From a checkpoint of a small transformer trained on Wikipedia: 3 heads of 32 (1 for keys and values).
Each number is 128 + 24 x the weight over its row's rms, rounded and kept within 0 to 255. Layers, rows and columns count from 0. Numbers have three digits each. The size before them is the row's rms in percent of the matrix's.

# layer 4 MLP down (transposed), 384x96, rms 0.114, rows 0-93, columns 48-95
109:148141143186084120122160111089104101152124109145102122143122107106178106137093159152105116124089099134132121143103124118092098126114118086137099
102:114146108122139157128136134137077138132137129126155134100126145153100090173113115117136110091103115166155131145107119126080131149171149126175140
092:091135126167142148165119147132151131172126136175136074126121115103116098100122158105132083120169129146100163107138153136145140085098138106090121
100:118127114148171148145145147121122086105128174080130140101097142151140127139103108133152139144077133155146142144107108095104156111155125136135125
103:133150172129121162126120174123158099083131135109107088102147113141125152083107137090155134104099147132097116140107133091137088095124101141130163
091:127093131114148124150162133139130080141139166063107166089090135112129162154086124112117124109122124139117134076124130100121152137137107119142116
099:121137077109097121127116124131139132129118113129136144104104130125106112160121121145184126121120139126145151119064114182128137145140097136143155
089:120115144143134091125111116143082143130140109105139105151089098117142113135139123112168154155130130082105114171166120141118118093126140125109126
090:122103149147146121124129120131125163099085115110155100099113176145105144154102144156129136170116113143105107132119156120149106109115117135129129
085:163130149096131129148133124170145131102137104131109096119132135130157154091116156125155142090137106087122144132150083130117107172115135138084107
103:156148119154159180124146129104097137138129173121145142103128134162137103144127135173103149146099108105102131112114157113133116102108147139099109
105:156112111087148130146126134130137104139098180140159136143130117136122115134113157167126166115125112101109140078082142146124140118121142172109112
104:096118106133160139154152148128087129144116093104138114118115161136157122124085158083140144122152142144178112148123127084138140137121104191095141
096:121131162126096109149099100123100133105102140147166086162130189142116111148067114122159170119126074137126124131120163096173150097143114146106133
102:157129165092152094123077111102152167141138135100131099177135100126146159132138123142160123093130110136126099121078073128137114104096163152124105
092:132160138158135139089143165089137156157184121140126143133128113102127156120153117118077126149167111109116153108128103105156128095093130161173101
098:144083102135128153130089128130139136108137153119153111119118094122145101138178149195153137172108142141083144092103124095148142100133127108137134
093:148120128101147153139137056173113133111105121126126130126118154150178168156161121155153134153180113098123084127099128133167131129134109114106099
087:119102133108117153129127162112121118147101145159136129146148146121087151065096136164151129145164094114098096112111067137115117101137141137057125
096:135151159155149107119109164129131129104120140139144124148119147137123124132145105128157156148112102147111134155109150110106120110104148173150156
098:093127109105104137144108163168165123175114125107134142107120138156124116135118106162140116104182122133099148085101090111150122124162131139128122
096:155146110101111115173116134169075114174134150141107082151161133138108100076133128108157067129128119132159141144137111133145119135102104163153142
100:107125127079098125120126082134142128144118148169101137101118163133128158140107124165138129135112120144134110092151139134134161106151131095093153
097:133119116141102159099110162124178097131139101104142082162138117123114110121071152121115118121135137122116105133120148114126163187131166126126120
097:107130108090109156145130163145138125174109098160115144148127134159157151123133109163132097163090150088136139131154133132131123159146141148128148
104:090109164105098154147124138121150149129147093144127086108093128143127084087123085142091124126133132159103142118106117076163127151098141123139124
095:130110118163089114098146121166191163105154115155148125159117172136138111104177124134138134107118133099081162167137111123122095096108122142126167
094:142106109155134097145122135110124195107131142144105129128117205126118126127119139107142106123169109129153116106135133145081137121120077119124143
090:163151162100096108120155129091136123132102124169138102105137133106124101140111151160135176152126163141123124105111141152128068170109091127126074
095:143145138099167127131161131151124101101106110108149113124116145135130100128123068124166148088091139157125166133099104158107149117152150126108141
101:135126145144109102134096108127165108166116120098139174083134138109109124171147135135113146124135129094160160176128169110097134129140159107148135
102:148140109131131104143080130130114142129118138139142133101107136110155150151134090183158128119102144158173138108119116132111111133126120090122081
097:121105187157118110139107123117164159190190109149103094132103128113148092138163149104130128141094129097118099125183172090143082105124098111107106
098:129162098120123130119126108116178135111110140172150099143143042101108164120110179122166126130135115111139144166148125105124123122096121157146144
112:103101160065131131137139121114139073139116154110172135095143174126163128122141114146172108119127061127142148166140123098143126142120144154148143
107:145136127118133077157149093146070155131157132127141118130133111141153108138160100150155142131162113132143089132129147110157146133111109162135114
092:129121111176128106141121131120158157104180084114121153113143113141184112148139109131112086123119117109110135135139133170158113121118126102128113
105:115096119151123108141129080122105106122135144100120155105152138160157126104108115104140155142171125064121115144150149119127160117126103090161166
093:126138118089153124122091110136134094111109167155134146114122135139103116142142134127128128154133102182115119123124138134115055071139075143102088
088:130054125114138122146096102177130123094081142139132146148121134065157133117109128107138140129129110112118139142150095084106088145131123121104138
107:163104134162135096121115122116143149143186179096130125140123105140132143143160112108099138151163146130131085146120129128118113142090155144132131
090:140141132185145117147117120107147109129130148101107092130124106124107156117114128135126134107136108070156110121106163148170150115133127177172134
098:104183106134080118157089129094129151119136140153146155119116138171111156146107111114108168166102165156134168131115106187114142145112117128172159
101:130151130137131111070115145123127133120123122118114101129133117094114128129170108152154109084158154111132147053128090080146119093147150145137099
099:133110096161119139146138168127130142154123094099106169121148105126110167110078112149129095125163120114094151134111105112139143101172121097119091
102:087128139105094110086069131106091184127101106124186138133136108124138112141182136156164131133150099156122106132124116140151138115128167090122119
102:153120164134107102111155086111140144130131109125182101093122138131155137099132148140104182133100133104110115124085136108136149137094112138112116
097:114115183095144121119134120105129110192128139127127132144128132159118114115095139101136119132155095152163110134113118132102118172126110149106138
103:076142119133113154125116163164163167094115110172122099132126143127119125163122110140130143074167131121157150149091113136138091093087124187140167
093:121124101134115120164170123121121110126104152138128079122179123137109202143143162122140104150157141114115147117171133111133118152143138159172150
097:131130128201103143131124133123124101097176113119116153153181095166135079164146118166094151140087108187145098099142150113114133139158148131172127
106:110104128129111087145108148133134140122094117119152090141197147114122143152095079145081105110144148121096122124139104159091140165130107124144083
111:104122174104128115153137127119080144107123111135130100169198110145120097114149131106102147135118117101077124117102122121154111161158097103115123
109:104109162100117130123132157138155145139145165140187130111137128136108105112140078104139130124160132115149143153131129147162098102094103152166111
094:115140152125118133147140159116141090112081190179145136118129098131115101108135131098103104113131147166171116163102065088160112121131129142162139
106:157154100107148125106149122141070125065127163154153118118093158086098089180109093121167134125126152094129166064090117122138116147139146126140165
096:150109134117155144141151088110209164145121118128107140071137127157138126148133110121109113142120172110090092134089114111114128134095136105142133
104:159115081125111166117179145132156169148133108111120104076112115139169163101101132129154119124173169126122116089133153160124117114107132106122163
092:147131139101144159152145155092104145112131188179127097148128143121103162161154144113145153113142126103132103085129165095135082123118105083145141
102:110095132113117118103154145134127112117138133149106157113156136115093104146136141107095075134054096165140172119127132153118109144083118083103104
105:136136127162148140137158094157113151089075080098120139097120089116125091148131144134157121154143166162118109126130137126116071094132111162134128
087:123119126131152105107110167113137067120117166155121121085128132139128154126141127089141131148150120081151116170170143136156142118121115157143133
103:151100122120161135164160097110170135085127159137118139115180187143130129156127133120102109113131121093129163140077149155083117125179116125123126
103:092133125121107145119085154141135115143081120120161118149127150115123129112137152165087125097162109136090112153107137137124138149169137124105122
098:099137098125093142087148111094125125165101073135097114132145093122108167117096095123128143123180127129104120096129167103120116154089112152095149
091:104112171132080138143139116135066112110102120134105116140100165107090157113154154131136108126133127166120102110109135147086166169121132086146144
103:158141127127116122162145127135195063147107119129122133143125171111127089149130175139121107118145151125088107154134119130135169166106149061121125
098:148119149138157149179106157110137184125109148113119127099141113075187090137144156111135099139141109129117117137146148067097111136113175146123137
098:140118160122118088154158127128117156108137110138146157121117127139123119133150087107139140086152155123153119155092126124101169130085126116118108
100:179122107145107117129100137148119105093114145118124115143138109152146129106118152095141125157086119142178095109129136163116151163154085131115102
101:203116104093163133121145127134172143135113077130125129171123102129184140143122135135117118115110117137128155087117096108121126109132123180149150
096:129159109154089141130085123154137146109170115126131088131103109125109048126122108114104106144151109097079118118118111122094138108172122128117125
092:127117131148121143132106125118088190127115148166125149137088078138148140106165135116107157103125141155123137139114078157141114130142146171142118
087:123133124127118127122161127139110129155169109197156131105092157104080132090129136094120076120116142133096135120120120110104149103147081111080134
102:097102093119147119124109114119123126149160145130185133158116075067158122119153135136147149137160090127153158129093156094135139114128137112132109
099:110115139143116122100159130128144140112187115077132146109140110125124122116098122121124159137131116086150151120132145111161110136081103127140146
091:096138118149146122135128102176114120138108174123145106139093114113115135123157090192097148121139120187105133089114116114117104151140094168111092
108:100091098145130142084104149148172163136118118141135126155117150138158136095145134143108116143105131079152150130136098211121139142152116158143125
096:126146129144123061129119120097126125106132132109153152103133146083098142096120120129119093110145113082138139166129133124133120131169164068121101
102:090115151106146138135119127127104131116126155131160139117154144155069114127150135141115161124094140187113140152090109161123107126137153110142139
107:119139128166126117106130153144143116154164099134112142139133087167144167129137119143102099077133161140089127129076137134164116154096099125068143
117:154135121112130137118112143119176077127112124106158102142095136085130146065143143124165128138133100123118148111127102090103107131123136147077144
106:084126165159110148133112116117128133164125120152138143116134154107131101170103123113144132184170123114125111130145153140127136093109121146150124
097:134128142079180109113125164167055093140143111165065130156096130134133140093139139118132120150161161113116134114121109094134125117153140135129150
101:115153179121106097138108124138143141148160120150119177094109120153141111159105152162127108131122131135107106147105168157180150141134141103107101
101:122156113089078117145123119100099152110115139156095123111129103113143122125093136119159137150128134116135122140136105133142131125096152165176150
102:111114122107127114085117130141136156129157116134130118134111118129101115115173152159125099141195148146137111167178102169140118137096101151128129
099:090144115079106140140116117122147162160146135094165095083100143128151139130125111125126136155095126114113166108123156146111096160200129118147135
096:124124097128127146108140139089110149130140127110153177180084149108119131135141151147156175144106088169170154147137115124088115123134137123103145
103:141141113125159138092136165122104081148118119155116174119126106108132152151148129141115104117140125157137135160137141135164114189117102103124131
102:170074122134081155105128116139116125117166146125170139160147136116154065129120136125171152134152088075151134112130120142171161132093159133172125
097:173165144107127178112113154084123141095151157152167148147122136125155143140092153099136143087101133146153120115076134082069091135111148147134130
101:159158161115188108118164142152108148120134124114153115107095147147131072144101111129138128130104071159122103141159118134102096123112143107122119
101:108171106160146139147134103159169170095119125158132125144157098099126161114138121159133112112125117136149109157086085115102140138122129090073145
# layer 4 MLP gate, 384x96, rms 0.336, rows 1-94, columns 48-95
105:134108103119116140124099110122136138129155150091168114129077114116159134157185099158148122113175187099140131105153081164113099124115107127114148
101:142163136128114114078151126172119130087128135160142146133117078134142149136105091077149176101124115105113128126163145132100120145141136107108120
100:148156150114157077138157137097129095091109122117087130145083166136153102133114116153113130121051102152127132146116140146084131106140156154166092
100:118116126125142143148129115130143125169158097118141137147134172109110149155116110105122132103140199163140129155164115116125137135141120117105118
097:112136092107068143119133086125122085156136097132111113123150161122110077114111149113171144124128155109117140164124133144136142094116100107170092
106:165146160104121119146108089102117182107154102099152128088159150109133122150142129087161125127125128099117154102173128144126182132117107096122098
097:167121157125145146135136131142163140149109121193147142146140133101084112114144125139125080099088153165144078118133135137113115151146133122133128
096:109102167103141108158178111127136081110107142131156141128122190168134133185148141134141117105156119112119153134125150154093127140110076110113149
099:090121128126130131156148101108103147126168117148120124131134139116154139122103117100110122088113176202118122142149140095099154137111168096163140
103:127115119144131132172102098128111127183114112139118132131103155128112158160092149128178166103141130125134164096151154154140134124094126049169110
097:152134136122131157124137122146076087116102137165110158154145144136093115117135137152151121134118122081110113109132152148084081062107142171167126
105:153144112135113185114131143117144101123105096084101143159146166102128128118125138168138168113161145140109183156141165160164109110121088116111111
097:142096123162130127132126163113143057162136082119116120181127103102106145176119139146115147148093137122086125131143100140139126117113105121136110
096:190126141125110149120139160140156144092109141133096190093131136127149135117121131138156144126164139104112097138135098145160089130141114130118157
103:112103094158144123105157135080076103076146096137137148164103107114120141113155121146115092115157148115131124153105122140149122121121136139120111
100:159133095163070170093116087102115143120140114109135112175095073113073076099177117144128111145119127129138095097080155154103142137112125106113138
098:119079140165136119118108121132109159135103090162141183144139096115161113144124100102123128115135148142120164121152126118121148108065168154119154
093:119162086124110115134166135078121093145115129126122126119070181106130098129115116125162184105140137147113124123118103128074102148140140163146110
098:145100154102130123131129114135138117175111133138161123138084135067173107147104111094115173132149136124122130135167136110113116104081164126091108
098:124137128144093138126204112111159126106114118140155130118095139111115108161107093104172136111113124132142098090185063094140125131120137060098141
094:106083114118123125111133102146112139118111122123144130121100093120132179162121126113139147117129116088095158111094128091143122133126124142112136
099:142113161158122198147132111135101129152150103113142161128121111148116114157087105096111139124164133129113109176108140164116134107074097141131115
101:136141175136155113142106115145110134165103111173117144148140093124128119094149142121120133141107105116103114116124120197121139166129117149117124
095:159146127177148108141130109143162111150140126144111087115097147154135108130162142118149111111140117176115147191154130136085124138120109141121104
099:129145108120087156109120162121124144100132155116125140153146182144072110139122123117150110109142120099125115128149151090113121184156078119153136
102:137149089142132167124110089116093149140129154132135126110154110146147122101117130107137098107133134110126142112134079136189094113091156111155123
094:078126119155176133098179128143121163148148111127117134130111133133118124073175123126168119114134159136104125087110145170148146147150105093098113
090:108151097083172141102122135116130120109134115161124144153121129127141111105127120176099116127121158140104078150120135118092074139114142096115156
103:107071145150111101158144149114129120169123149155120112137124138108120167149126135092081108171117141165166113096172144129062117103140125117112108
097:140159131132116126153134148133105111127135101091129149102154112130103160125118134151148086149162118128107114092119133123128078162133157146069120
094:137156122111132153138160108134144182151088121094135121128113157143126088135116104086141126128107134210161132100171114150110155130160176117149100
101:128138168103095153133151136133168140127106143161143103162125127116095121100144120116132097168130115078102140114135114116084116108131063118113133
094:132089101090130144149159125082089121126146104090162147091103118159084154124161134147146098127127171105145085134075124086141115170107172129163106
111:089092115118175152157157139143116133104132159091093159107125084102141137153116116155153112092112153135106100128159124152167110118076142076134133
102:160113139129134116122127070121131084115113136119118156111134134127156088072134125124141142115119161101161132141101085149092107129152101099154111
094:138106121126159141140128147128141075095117103166116136152114142083118099090140087124128157132128172110147125093127156169153063178137126118109162
107:120093139142159112172091133149119122125158116110131125161143150135128118123100115091150172146127137161140180130137106104135119073105131109124100
093:134084122107118143133110126137121150144080120111135154142149152122124127101094091098045103112094097131100112148143143161091155093120112161156124
090:143120175163129142112127101194142107104148122108161194124065149123119142125095104137158126122159144087110129124167117101106126114120136101116129
101:129115142098142138135170166106103120118109147125155160126178132125095170129141141133125099114111144089109136117130121148128124123102192122110124
106:088163163112087096135141138123098149118154108152141108077133118136120130124124117084104172102149116106050133112099083127112117136142117134135096
107:114133124072141164143142154134141107152127169098131144129119137122120111182139102174080103103129126143105143129139093148113123091120131146165116
097:117102164088152106099116106134134085151130136127160137150142157108092119187139086132093119155097143145122102150111118128143162087140101103111138
101:134124164155146164155106108095145102099122106113141139186172120185085115134170123119123094103148131118152121154142129141129098165176124155172110
105:147118145139132140135097073134110162139090132117131147088129113175094140123112112124071090122134120141115155102131110121104201114128102129137124
099:120091132167113144096160128156057122138128171124135134112145124125126133119119097097128128114124130168139084103138077133110075119123148086093158
097:139082107120104129148104105119145102084101104146131136158155127087139137165141131093103133141160105118104131122126077129107112069105135146139143
096:098099153158133143110131158104123127150101154170138128153109076091117129131094130099160134165121117158126151145129167159149154112112117134131121
096:135135174136130123155159075110141093108125112128140102139128114118153150150103121151144097152120111150054144139124172131124121133131122150067124
099:083122151157105155069122134176123168123107134160163137125094150127127127106099181130159115146126137120146117123141103149112076106123123141141121
095:138114113113136157105096121131135091144134133123097130141120126098101091170150142136172163101138157098123131116116111130142116121132163109101078
104:137186142125112159089121136125141120140111140152149090118117147124138105143132113158155100101156152119112129132135142141114108100083171125103144
096:074095112120121150102117104136144168132116152160145109141138180138100154148112134116200158175114145098144128141133145122133188092139150093123152
104:122072173081113109159104123098161161072129130137169114097130158104142126118079160103122107108129116147115165115108109150124120139119115105156133
105:127149127135146123134152094126096142144121107133164132117139141108165144151098160152170150131176111124096130142142131091160131125150141069159150
099:164113137111202108138122106162137099157122116139125120116143144150118114137144111142153118154118140131116124090166107174080147085125141170091119
098:122148125119145113118132139042121139132101103109120129157149151133131143135139142172149150121104096125125076158129110175119123119111114134111144
093:154126119078110142145122111130128086179107114111113144096141127138148136174121124175116143105132137147116152110146077126092139100108147139155123
104:123108169148128147149100149106138109130164157123101083110171100102106120179108097126144130119157128135107120133108111139133188157140159092149111
103:123101143134120133121117099156102134164132149134092126143101160101135146180082124100113146149131114133127126136155106120137173187148127121091177
089:150122158135125095137154151103107166131105136081151158136116131130071087107084076111134097110093148134119150143110140135105132115148154140166124
104:121116173095130130101066132110118083140143141136124136110123122139122108135138113111103142182131140150109162119135103104155129145146123117139140
102:123149122107095151106152128115140140126105101103187130157144160154154126113121112146133131127089107112121132130104147129140142127125085109126164
102:129113195109101119113145127119100154126086145135122138118108112123150141119091130129125108104137150078120164117116152147089154173143080085121124
096:141110149128135130180116142106133134129177129158155144126113108103132109133103131121095137152116123124111124142107151134133119132179134147178124
095:126145176132167110135122121103125144103110146114149172141114140130139143140131152153158138173131095113128092150115148164131078147085132140131048
097:154146143123123137088085132116159147154138073126156103124162166119094103110160102119114103114113138090140139122110100118140136112118137115128128
093:096111123132112167095121104126105122141126119113131108116116148093124123157092101107103133122122161127098122129093122113150118129111140138130122
106:107128155127097139132129148155100121135124083097110107116146097143125141113108134070148118155139132132132122152104174162124104095141142150112086
103:098132176106166136163108134123133157131150146149134106172119097135105112094109159099157107166161098117143135113129148150094122141143078105155118
099:117113149149108113145099090100185158094139107160141170095093166121102152147094113104129117128124134121104175097146096129127130085125127118124141
096:146112118124098128145146140135110102113124134135151128131158099163177131158089101167105131113117105148093100080120162119170152162122133150087124
089:126115148161107134166079165122150180133122160105151102122146116090124137128118093129124143136091132151125120117091142127118120113157134116093109
103:122140148107119083109149103187113135142143144145115148134105138104084129133118154159112138137093143114092132161159141116141092126106083138097116
101:125168166156142103140105171109161136147111167077119157126134129130132115117146136130111127121128112106155115139117125142097152071117150121111135
092:135114189113098084162127122103147120142152109143110130068124154118110138146185162097142139120148151134136166137156136140124157137113145099127180
108:150134111122118126133125145104117085118140137115153133139135087127144127123149192096110139110125173090087122132119084150122135147140099128127104
101:131173139149134161077160164137127098118146109108127102137100127131144118122120154118155184119102115113108168139095161116135126143140146112117134
114:120097139142145113159121137125146150163172127105105107114096169100099170166164131138142104107147130119148143100160098123151103118127146112088104
107:105164123114112159149183183109126090142152135127112131132149114107100119110141119182106120116129110114109083166118135119113092118161104112131152
100:181131166145128088102134100124120115120089148152120143178148089140076138121174128149146099128149127170131098087137134115097076121090154131138095
101:089056138110109126115080089127147114092160132139123113174128127098104098135123129133139152116116133114108123127125123155118157113101113139124174
101:135161129138082110095125121109120123130142127121136153148142126156141108114122158145107108152103114129134137136129110106119133146113104139106156
099:106148134134092153135091147102093124118133116119156058118111158146114068147116161103123122120116150164148116135130110132137122149101140136085151
099:105084096083121146142111118084144151148100123090127139097191146150116131146150133152122142097147143121097150095123102176144142079118102141074109
100:073111099120143112119129127142152126142130099102149109125105181140131076158117138115134112132087128144113138116118123183156120144120110105078145
102:122173150138092128141191156115131118110096158143148128146116129103094170094108140138123157100184146157132124123150146150140156163111094103154106
095:165111128113097072125143163130118159130087122124137108110126106150097120124124143083087127120110096148079177087110115114123142124130119141145095
098:178134173140159135120123116132136110153120138140146142114117153156118118139132123136121128127148168120110086077122120162090096075092119114112149
100:154110153109110153130112129138125103116125168127162116097139125060058128141066141131156120139150106107102141095092099125130111127128153111148165
098:127130162110172145116095129108133136109110115152169110128137181096132149149125142125176168147163145122153126137146177113159107150127155108111138
106:135130140134141115140097131152081086152126167123123146141149115168109141107133137125097127129107150122112130113070157146136099105116154141116142
102:136136125078084134101090114162097169105149102125122161103162136123151156117138093135134141105173115139146090126118146144103059126131099117134126
096:166140118158156139133105141128092143105103140145133113163084123158093144164144156168064180109094116127151127110137133100105117145132137117116113
# layer 4 MLP up, 384x96, rms 0.357, rows 1-94, columns 48-95
104:097127098083142147111152158070130088113076088160116107115160131129114122152105140111119095119156143118122089135117164137115113127162137150115140
102:169121122102125128161092149133125137169107132162113165088148108173157120130113097126106129130131123117145107129152149106125140112145134141076140
097:162112157078161136122131161095155139141118131101085082136109148109157181151146120099134128113125168145113101119085113115153094141128084112136140
102:155141157107144139163136099121144130169155133138101122106082100096126128141152126116088138072098086143172123110162106192114172134104086136144128
090:151105129166156143177148147137092124126104096111114115095151148163099094123106157141135116085102137131093154113168136104128097158122109166120116
097:157165150140136133115184124115090130147162100133128118148138125114160134120097159092111127138068107135188115173146114116114135156147154119103107
094:102142100118124114090137107107092087107108122106079096123116120192117142166143128141146169170152116105107155122145141102149126107109121110153097
089:144137110148157172074091139121143144139117142161142111118093080086119114129125170151158100152140126102099114134160128112109162137119141115132129
080:116146138107151118141140123125163131069128084115120114128116155149092118105112131146165125109111080098140111135102122113155099135128085083084161
096:119119107139109120152103121148122166170115151162134137121182142092107149090171101084084126183168137162128130114143128107147152095144161134093122
099:124109142127118125162157090103147174165152090143108122115120105143163174122154126099120120120161124152133128138122101107160166141167145081110110
101:129135133117134118124109088105146115142119144096107140154157077151121125153138136196095074122083172126118138132094161166139158114126069122138138
100:108150143084136139130086108158107097105119185124142107102110083141120119109103115115128112102160103132169128114155151154126127159149125117092114
095:107121113160126151101157121138135105116155097156089129102089168108124125126135134054132139146093098129143129157181134120158165179113105080116118
108:130086089112137140092132139080077135108127105093144152118090109131108148120137118108125106106153128100156130119118114116164162116122145149132129
103:136116121074143136157099165126118135179126137118068130114115092117074108114108154172099131076135115111133122104116184152145163132139153138135087
102:138163134137089121152142164124138127145129134094152109132093125146134142124111078141129143143109112061139130130103090142135094140130119105095157
097:174117151144115127096124136182128172136124120153137121153143135106161118107123135135118082116143096119168107166154141142165096141166198119087121
095:124164155146103145119115099108103101101118144125165124113148117106148077138120088106127162097145169151128113153092112114171163146119083133129137
100:120103103161143088118150064094116139164113151140081126095160134133142127116114105134090113113137116121151082132128122113108127116156081098089161
096:095105099115136093113143080079147152152095187141125118102129136121148170183149148156120155095146137108109160126114097108141111113129177101113135
096:092130121100144107147093156112158129079165092148093111117110123136132111104149190161142104124129150168141149102142168084128163141128129123177151
097:132154142128145094129116091122136091141086154105128149121164088109097110090144128107138144146162118077118145079121129139110082148078107091139150
097:131088180128110092150125097135175119126148134078122119133086107157130144107137123128070119121118119160096145133088154139123127137117140122127157
103:099143124119129138131177110161112145124102184133115124169129143107109176169162160141152137155114088123122140102131163154126159167116123145110113
098:141149150129141165135141153094131158139099096134159128134094118148163077110128108099139111120137130106071139147143122120100135104098120154127132
096:111137138115090125104113123131128124148122135133113157116160087107146121122107123128119143101135154080109116074161113130077158130090124093126119
086:145079165137079113129132120157112139140104169117139121120122114110109150151145153074177139186130106099149132129109148145166161149168106140142106
096:136144114159158113102117128133131093089142119121128162126140133143137119141181125123134171118097170134143115138145100151123174103175128135109199
095:147115154138131099112159153120136157112147133122099155142138119119138164130107122134154115124156107137116116053112084104149139153163128125102142
095:120144153107155120088129171159115141108124118099145128099093130102132104144090109137111118148123082170121129147159128111158155095129136114153096
104:140102122160143109135132153144117114148128122132092102084193124144142163128145132151131121126140129143145156147118122106102139124100107184136124
099:101154132146148126147156135131128153155124139125158141162139121157115121117137118120125107118153130161157115170149106166160122091156144110109155
114:114134107107119113133139114128135109105110091118154145123122103165125134123123085113139143108134159142135153161148072100090146122132111132135129
101:159111167115110090105183131136151143105116142138144118128122119160121164132124095101114139088126120080109145121132144074119158173159108110138144
087:138102154120135131114119090118124119136161146125126116120108049144117114142135099097109107160144165159138125133136162157142147129108134129117119
102:145125138140126166162139132138141141103152122066086111178095089129139141114137086126116125119117123151159162085141139111146120117107102128109104
094:133162117101146121140172155100085106106133148173133108127126067132139144159104128140132145106158108132146082123108144134191101154103128108071135
084:125153116112092154143132163121150099115169140155095113138173116126131148162138178132112130135171181188127139112127126131134090154174091139177101
106:156096143121139128109101151150133121090154163160161137156126146121141112105098135148130109101125135081131137116095124147144120142128169115167151
097:104139171118101120158110158106137160140135113138109140127117147126133106108098142078132136159158131089082151126138115130110128085117169157134089
106:076100118129110149165155129113160115136155159114136126150119144070143140155152070123151105131137105133103139130132089126146134137164147123153126
099:177144118136136123109110112097116125152098132153104126123127156139067113130129163126116162133136102134151167140129137152107107124123100094130111
099:149141145145173122145101097121144134130065139109108121094141146103138108149158132108100139155103170120100112107146158157099171142127155115141078
106:097125077144150127155137107151155140126158121136112116142157143157136152100132143102162130142132115142079128120142130155121148146132155089115129
100:115105154148140151130111102142130132099143098144101151163154110115144162117106134111150163080116117162179174134147132163114164139148094116114117
097:171085140094141127146083100150156137088162132118121123084123068092111128159140163105096112115152122124147113110100126100099126085107114134125138
101:155140124124124131129098120106113145128154110167157075100146121117116150128097108141143121085148169147150094133111126112147144097098130118124121
096:092165116142102154163150089119134125097152117168112112155143115144153182150105122164093113117125098117092122126150159134134146136174105154110110
096:098129119088163128092127126130125117145107159164112134103118184118117121132097162131113143128133098093158160113136109149144107092111123139131124
097:110122134187121101144115123153126166086095153130166151166123127177115127158124119138148111157112156129147138104107107138092133118130149139134129
108:093135144111149159176128100147139107158117137179098115143106153099139095185131113155078130123114124096173118114127147149136123109117122108137114
101:120113089131116119119134110138116158140125129172148113121136150095109133112114104132140154170109134102152130097090162143114174128101096107148146
100:151140146150119134127117098151087102120112105151111131137110124168134161090115119155112102162109129077131135123128136131144153092100096138131106
102:170133102138128133131106169102125101173121097163152088121116120132081132164184163123118140147107133160124137132114125118126113116119095167107112
103:102148098132099140123114132134104133120162138146131116140094159084148156127163126129116114141109091118124161136129131085137154149107091125131180
103:135133158136108072140143159104141115136120151146167123143148127109128118157145082119184145132152138137102128119145143121112182159145113088115164
098:156123153168144109111148127173088169141082106149103124153123143146122104085130110098143128140104146152173121122126164136158115133177123105143120
097:120147173154176093104125066145122119159119127157110157109088113118148145108140119182118112119092114079111115083120170146127100132149130148123124
104:126150121138112097135158137109101162124140093105183088118131103181145154137135107093156118164150155123160149096126122154122142174126130131115097
089:165129168164114067099188149119101141123108128094138167104124128153084121126090090131140111093101123130130138141111135142133173129141120133106116
104:117078122175163149129150130131177129103095114118107165138141133090123146141107139138154155113129139131139130140145141124127126106134119181098132
106:136116152140112112118113165161133083144138118158185103137139099153124127106107169142159069174159120122080158143148119099141145132139145157128107
096:113115168126103157140128108110135141120142153129082126162146090149080121122072106135173112119113114074159144113097144139151106102122092147164114
094:148130127096111110112137140152106121123147126120129133117130120162077165107134087126125117142159087153157107104131151113096149113090115115072141
101:096142149112152112167096131114138080128136097113090152130122121149152125090147128124079087125162106166091102102111136127110106144130116155139139
095:108117103143136151105122190125155160099090136136105158084131160109109145162151094120126143129105141095136125119177128129152071108131117149100130
097:131154135135141142178146121110135134124165155097124092139098056169112143103141156161154123153126112114134170153121139128101147137125130167145116
105:174118118150152075132128102105148128158114113125086113157132109110144169125134108180136146141133119147107138150105118167119113108140138124126084
095:135125107157119109134136119065093155071117119136132122154136127114151102123146170138102117140118100138121093153161151121102085104133144145108110
094:150127138119145109105187113134145125178107121137131147145159150117135159152101166162143155148109118140150126135123140126114123125124137154114125
093:165124080116171144160124145135155150150107151114173130169127116079115112170129093119146087103115173111098122116157128068153132105133136125150149
087:128161115116147148079140108171138118077104091175114150152113128146142147136151142150142127086168140127138124146181160120127164126128135118167118
100:163122141160089105101179151168076156122125107146150154124127160156146174132112106107095148136078117145106103161082140094134155125147085125105146
100:123118109125129120114098140148151137102109107146140150124105155133071122101124132137155076133180110102126109055155099121114119165111104178121132
094:100131129144170151103130146082138131109160113204135116123164090151142126118091122096119157135100111088135120116107140080128149133068064116123087
109:146138150126103130134105147150102117108141088176179107152147145124151148091104159093144092130166153114092100149121137139141144131123071134143129
093:110137145154097083095181163122115130142151160157114129115121201104167116113089120064143140145121118115138108137136160134164123134152105108127100
107:092150151099131119101138119145092118112099131169148169109143178123143120115119137114119098134128145126068162130134148155112155113170167179112186
107:125155158129125136133110150121179131163111103120143163123152185114129160099128129094181130100157113123152110125137121131146174135175129125148124
105:150139135099129088147142097134070122135126146108164194124130124107143156133161112178072134156167121106119129145136148172124129151099144150122098
104:088168109134122155139157112159099129152086117121124100110159131127108133161126143154099135086113074147132084145113127102135166133103140069133164
094:082112126169141162135126139103160135152079170141126130159107122123095145166104129118145130142132116151171146116118100158174148092180108130089144
104:094154095147105147135123099118119169121084118159135104117119101138136119150117156133096107129100119177113121095132146139129155112102130137118130
098:145183108124136143128129162126105091094186134128088120124073136079117122142132133101117138161129130120146126135156067115114154135115103157162135
100:128127117179135130103149097162164134164179112114122133144132112132116138094101120162104117137146082144069165170125102123098150123158095120137137
096:132169067124144175163078143111125122168128140093120132111133126139155139125136094143127143145127128169136186143165114131185125093153132117104117
093:109122112098129195112108107115087116086105086179129129118172158121130139128157128134155125139157162128146090116166154171138119129137160140116179
099:129113191144158119121124128161091172153131151130139110113118154129070085065128109118143146128132160145132118106074142114110106085120133142145148
100:123124121136140078170120131125160118134146087102114167135111083109086127104119106127128160113056154137121107171120148110125141123141119153141077
094:116111139193111101151128146108128110220125145119107101137130128097173089140155149145112109151095116118118103064108120153110124183124103121119095
102:105095145161136133091119156165140140119108121137128166128105127100118087132128125070110143163168136103146082124127145102121107183154140154124103
104:133107119112172100143141138099115142156126110118110118171116131096142112106182116115152183136144142129139139112123155200135092116150115128151137
095:127135169124128114105100145131149148130100131124157142144115133121119113133104163118111129139148124127131147158141108154116113097080090130134090